Each number is 128 + 32 x the weight over the matrix's rms, rounded and kept within 0 to 255. Layers, rows and columns count from 0. Numbers have three digits each.

# layer 7 attention key, 320x320, rms 0.0739, rows 0-155, columns 40-79
155128105137124098127143143105111102188116131165099096126114139122116067145158104136121105146160143153156118111140127102
115120172106111153132144104111164139113109130128127096115112168180133145135149127138137103059085168172126110137146099127
119094111096147147109141081159174152118122093121149125118127112218126110097162133122141164108136140133135106115109129106
143129131121136132067104095110180109118147111155134132094110113116089115134105053155156169133146130165154078145159146119
071160116183110033132142196069078197113167162079113146141154074133121115114132127134094049111076176114095170125153181128
142149136146135106176102135132117149115154145137106111104112129146114154123127124147119118146125165117146132122106133114
170123140128120187124164098119183110105094087109164152120142168127098130130145059097214115167155089098124058161099079124
092128062126097093127158115114096138110154175103130141171143094146120108116149153147098105109065160125090194110091225156
159148150104103156109172118119154085136103087148142140105120148117131081140160091147199127152156087069082075155110089136
076150138137127081167125152114079122124121169123123094175089103186112138140109170103071171122082128111101196112106136097
066167089153129146112109111119116132141174150140095124170134086114115107120141145177084134108123184150146165100105209160
155112117051088097151131183126135152077172125118210141125164139089140119147084137094153155132179083155180096091164105110
076120126145139074133107167110097141134142158114102123150100108138143143117114188132034129104116167165159184098127154127
096126076172098167100141091159117137181122193136081123133113087110131128066133136181094075134130203170123130146105208146
171115130124138148087126096132168142156108119134096164097144150084164134094132106167159092151179129154124054138130118148
069138143154132116169112158163105149138114186109088104165127107143117134110128164117080127105090174134130174148126150154
139123120149131140123068114140169059101137133108127107113086129133188183118108141087122152119140090103174122135107104141
131140117128124118089178175119089175154149133159122149160143119053099107133060077162169134167084194112108104156164206131
192141092151116139076117142143129136194153147146147143124132132105130114115156095124115132128133111169144145090148170139
076135119139131168099123136127086189206103124117099147161138092115092143138104122160159105130089145105128115129148177146
115148167105090129155155148132106146122154120152161145166120093125129142150105154147125149142124153135065079111116124106
184093103148133091043097143135161088180144146150117145148101072133168117136149121096117146100087127175101140120136166169
185139114113109160129123163127137100163151106150159151082139131137112117134167165117113106154116079166133159117146117137
046110151127113098138172131058095114125156105160113136165120130098133073115078136164124089128118163085073077161138131143
121100116110120124139079129111209076085111127106096105135114112189145080135105106116152146092136133140133071181084103124
151123117158084112124107116125159091172109124154107104063105090175131123154156101124095157138135081179139129108128126134
096104083156159094133143121091086125181113137137098167068134214109195105124120133125140067082140066075090160105101084151
144127140125097146113146160148083125146126102117141133153162116130098137122094126118133131132086149148137143131146152143
133159186160073173137088087148116155135118168102119146082146165169122111113176096100143117115158152147169121150146089072
147137086105121136129065093188160093139146129117145092153116088150123111136145110114093163120154092140122125120180113109
150111136119149134133067105141200075067121137085141130131101082203128155186156152094135155078140125158127107164087082113
153134092119129138109128160131146115102129097131135135147138165155129097147104137143167089084169130136137124185118118149
138140136128088122134111109138106127067116138125115121158103130130185189159129129131130112119161159144135114172193188095
114094101151140076119180171112089136128157086186147104135132095100143122159176130129094131126075105183150112094086160116
124150128144117099121110142117133141113171181135095122100138085143195116124179104151093068160140184145142069158149141117
106103131108112098112142154119083100124124092155142120131138138103067107124069159072128117105136057131139112127137090193
160193127140106105092116107142177156105104195083133222117131123145089112066100044214104120077108140103099129100190124152
023119169154117085127122147052115124144036079149107154162124168081089140148055128076194155118132137148146140080073075169
102123080127168094090105164113107141117051136093132132133071174154086097137087138161105104135170113137120114108103105147
113105104097160111102162137118104162168160056191115140110182173096150135131144137120110089171151153144123087152097070118
064140235153114124110126084098088143124061205134119170180162130112090099095112104149116131116147146156150085112148119117
106147135127131099097155140111063144145074181129132143108098120123106089127105144177087143101151101127121095178124110135
156104038064152149239134100109129142075150130138130103169119210094139189149104173130118109179137141155186135108095096155
149160048090064115164149207088166136138174125152143145144135138195125201149178123049154130133116122118156073132109138124
085161162154091111111091151100116136113061196086118136191130171155057140160108093117165164088160150152158121092139111123
103166180131108107105094130098107131137044211059109161184133163112086109126096098132144150095141156145154129084163106122
158083090124153171173155096155165143115239074182150068073128086121182150127190141115122114166108118123106144161126167142
153181138126101071112122068139083099124138206135064117138139098084165136029124138123095143168037149117163093109135112086
127072108107156094118125127137111140101170133156107080105160111135104161113114139143065124129119146107146112114119089123
103095132179109132109129167141133173183092102095145132125077178119021094068110155167113138138165152123149209128129062132
131118160137106106106152132146173151128135175128126129136080122123090130102132116157109161111120127165150149155092144100
091105153182143139158140212190121164191059114112155119079101177114071119138132162137102091166155128177178110107197084108
114125149140162137145142138159124189149105106113123132103080160071088142139168129115149162112123128194151132109206141085
171127114091097171128155119106146098142180136140126141160150106160146144139127118141111122127165133039090130223090129185
114148147150112142154159205162105156161119109116148133091123209097121103136123120107126113165155128180155120079172121114
126074129116135093060122146152123144068136054139112111114178075116108180127083094159102124130069186119114103084078098107
108085167165107156115106116118125144107097169096131147128082122097103148177068153150121135133157105159160114066142115113
130143146104107180173120172170109148143104113118178132049166141151159201193131126105103109123127124171132059125179157101
121104080083131105182123120104139099116155123138127124112165164164183139126091095117107122128126144102160091081103108153
088111194147136168112120118160123178150112119125131100108084094111096135146103164130125103178170110187135074071159140114
150150156117123120071141171139159088133130113137126147131195107143160137156128063125138155133109162148117103118115142130
099111166128162156117115141145089137138117110122143103079170124132155157183118108122094132155118110159141063080160114117
124136156119157097122130145172140168104139044137156098081155060130106165132151089131147127162070160111097103149092152132
169173099111109117147143164105076077134154102135142113088200140140214137145144107075082117129088114127093079137126180160
123142099125134160136190125139112103097126113146126168131098173130101167155149128133145124079137097134148078131114161135
160149131139172151103179142126103143129161103158165107129143165124099116119139170112091154133177164159079111099170183142
206122069090158139120155193105079097146193114171139160099160166130126190153141152134132173056090114194119105161121175170
163142127102137143141168166118129107147121094171141155079128167112137145087132132144101167093151129114093135117139154144
191128093095187132110078169060132144122105073103152161188127114131139184133124067124106073051141121176119130131070134188
178111086113150144147108121109124149114123078140153164100150141082157172111126102147094149104121133139085132116109130168
135111068173148173119114099109101083112149128143148128128094118113150111092163132151125144111126120154152139157121148144
024097125144122127161101079056113146126120060147109120112111132150137145105118125129131153107136152182166125081120139132
089176125173120095115136079122136181115149121105123138107114137134135095086079064137187118161107098144106139071128133106
128129155127148125079141090150146119089068115046137133122089111121128105134096124120123143097093154150138117137104121122
101176157165083114136111113107142168105123122092159085101135105154118085046114098162105179140141132138104135105134127118
135106117114103111150095074105126132108085148060118109154105093108113111114121154094168097139128113129144113131095198130
089145097141198106071140118172142141105104116083100148109114162161111173128130127109179119106143124138221129129097125123
102118150114086142115133130140169111091150129116099108119130138062103122144058137109080131091101154085112165114127099141
104079162112123096168092140127156190157081099156162122167137124197148150153143126139124148128201164128137117134072092138
122070117052127138177085162133161191153149135204135128156127106163107110186165140175123094112143121124127142126148119137
173089091101160161106158177135109116163132106158163146110142196140119118144146151095110140054157159181105158143157092146
081163149164092099177120123111134158079128159129095094138131096112144085170141149139140121185056099094121113162118124105
153109129136206157080132126144108130099138060139181144116132159195118140060107163136111086082176181134098150085166110155
111124110173149149173117067098126143112087110110129130161128063124110170103192077158091098124100088081096144146079123125
089151121161100110204145119116158153127102194119107129187121104092125135155160117142113111158081076098168174148097072090
064178130160078092182154105106138141131100189124066140169134105105129103115143095131128134178078071110161103118089128066
149118103143152169071106113134128147197125064092126128081122163111093143142124111114146201081217165172088132147146139157
093161155157106113122174072125128107156111170123082134137149113118141106074125084169135144162054105054111068105084137103
139142091153155153140048092080130133141116079080105077100101137088127127195171134111142193077185107229121149157121142159
103096140140086078153148182164140145109142184169149147170116062122087127141125110133128057137060119057157140119114074089
129087096145115111087126134142153121168167109147146167149082096130080146125097092115146102093180164096130115091130098123
102111108154117097199135155133127107099101146146094139174120099114126106169189126117116096123056084121141126120130112092
101155155153081094154081146133167173092159162119160121139123073061105072144108170140158113152117143100152148135122128120
145145138097175172148124120139129110102124106103143130161156187159156144111143173139082100120140135143146139107135101128
193070110082149169078084160169148120159154075144163108088116146161109158165129161124129134071208207181126162120166156178
153103164097133176114092064105153130143149038117179130119125105152117161102090116142103115090209176159089106142114176185
102133172114121128092125127104105099112107164111137153106098132145148145118126148122126112120094153153141109124136062113
108153150142119158130141126124131149113127123142134126125133130164136119096145137110118135128118113131132124103117135130
087228054167091169133099099089113131154172160115114138143082123134157068141159145080135075133156155133158053153143200136
138107135110171061120125144126106121086072100116150108162181107095101183132163119197105163071099125142094169151105132162
160019181098241086176088169201147129028090037136175127245202073017027208073124059255092154140109202116028255111175049189
139075152123150104175099145105140149099121134111158131131141121100121173094123077154099128128100149095119164098136081147
157085136124120150130096164123081111089161138160106116105158088126122126132132114111131112127083131161143101144142111131
125077186081070146164089159106142136123146156129120129124154132117124127137124107139127162103154127100138128146143118126
126150071120169153084150125172143179140132096139166139124092133166114117184157155158126139119155122124128144064117173140
145122183184083120116133148109074092079144169171084101142150135121161107127070091060189111143147151156109084111161131087
098138167166131120127152136113142109104076150109114118199120090096130153126086133113121106114137130137081109114124098143
146076152112076083175113130110115083137156140102137115094111218101139105112045137096149122165160109133163133115131092152
137176127068113128103109099133120144111129155106111137116139112125137167087169111138175116119109113136149110185108140130
159144100153132151096138150085132094114144153178104091167147040136142118147156116056134104136133130179111048159176114151
142116108062117074190141150083168103153158159127149129109154109131119175115128111103113108107141079037110143137134128143
171096103083126090191152130084132081138163124148162120116150112135122151110114104109111122138142077083106134151114150152
144147179153127127090142140105131134150118128176110144119161084104130156185145143129122152138153095137140144088177128105
154140132097159134100129143139090128214127141135129147046145128140109122092102117126104133182139137091098086125145097130
139112098118171112125156073156124160097107101150097076137052161110120123143150131155133096137080153156150119123114135163
158140124091091142144155113093074104061128120095090095138068121103157143118149144121137119118111174141088127136100093112
189081145112082158143145120122084094180172130122119110162102108135140136098144138099144101164148089104132127148108110193
128187105162108125161141170137171098149111160133147142086184076113125124180128125117100150124148132123129124111166110134
132120185167079127179129126074104107129202124088133166130100159107123085060099144088074095142122081148084149155135164176
116191118128174111135098144157145099097141128123144121098123110127102127132121156132111125138112127167129111074144180107
148139066113179090118097177120125142093085090083132146112131180146131145101100118155096159146102107131150113136121136118
082187108172120098118096155122175132164100154113133171153215102146094094138102114147098121097136105122151135104157132100
168119149099171138089143095153100100146155102143105102142075125145152134107136145144156101169122125138109110138141121170
110195106113118117125111173104164087119111139113148133115199080138134132161136094140111166086115153139109101118167127051
131116131089150142123086136142091108118147107139123129124100163139125130096142132165164134133113092149116111122117146125
160091147167090157154138130096131135120146171138141115107099153103101091159155173116116132139150115086107116105094139177
119134096143121142144126093122177118117158159166170142157167106137133139210135117128114134090156098143136103126132142132
097175115166074140139106164088165130134136169108154171127206103126120116135113126111108132095137091098121155132126140094
136105135127135123098112102114135119157112163125151114138139166173170134120134143135126154136148119099084131094137130147
119102108089112115132145098152123121112143104111104121128108111098167098151137139122107133105097077094150112183104113102
140107118110194084134143147156147117099094132172140127143139114104152141161129101150125185144157096099165125161147086111
160077127172112194200163119158105101161134127160129119138158109113172151172176135146150103124095108152094119126118116101
117137099113145117116068120138125127115121096106049127156129093050161174180102126072129212141156100099104122062165172124
113129101146061131125146145173108103185150079139088089102154114114189124119128106089112199162120144109103134110148158131
144118090093149172109099108161109131109139090149148139150149145089184157087172073098156175142146118107065146090134165194
141154185132090135163156135144168138083119200089184156110130168183097133147129100204074045116116121113168082124155121141
128126114148092080135133176124164125151158143061105100095107090196103121144126185155127096166103169153188136144112085082
119133164206124152140134101149099165153133132140083142167126159075064063143065112096153121191176069144157112129169117090
117146143178084113144156140103133147113114157099123083132110117194060115179130174149119112124122127156175152140127054088
131139114064161126097120136116106149154133132184119102106126116141103108104126119087147187089069134143088159112107063080
119110112119144129131088111173096112125178092123089138132123150057185143089141100094173168173146143135107139140139181145
156146156091148130167156127126134117115131143117194133137165168177127140122123139153107080110150062103159092114136128122
113157165080174151115077111157124153178124168166140136124112178083157121100108099149128171124099127081096114137134145122
121159167092172108117114136135160118202160155163128157079120137126152077106109095151126050079116177121141088133148149130
187103114030149185160093088158096095149066087112200138126139110088145148141207070169178158090092092089081193167107121138
014133189127153166137096144152123195054093138154090108176134127133156147063061117111168130100206097128091088119134092137
068128157182148062110168172116185161089166173135098133123134136168120149093028166091117094155189155197140074101134135111
034180136220084078099185170110144153116186161178112134082105131203095093162097182115096092113127187117181073100146151113
173147113093154128162152130169134125102094152063148116150134165076107182121160096164138184136125133155057129166115124129
163120075159095091132180146058141136048213172062060167110107055133107165144084185085059153097108143091167072127095148125
149127072189089129143188154123156122064154168083086158124111076184085109142100149147061143078132149101139107133146144109
119142138146108096128138134137178141055122181082066122130148108134128140091032183119069127114136116121161084105174108092
121117143129070171139097150104090126139090112160114134083141171157126090205154133146102132118146148122120137180153120109
146121100170108102126165141120135141059135170096099152113116166170081127133081157135060132091151167159125111117167119113
175124102083158182144108070160104090162151079137195126130086087071154162118204072163180158094058099069058176127125156182
094121095135153102140158116134123151094104073152145102130143129196107110136119138120117150060126149145091137166124152078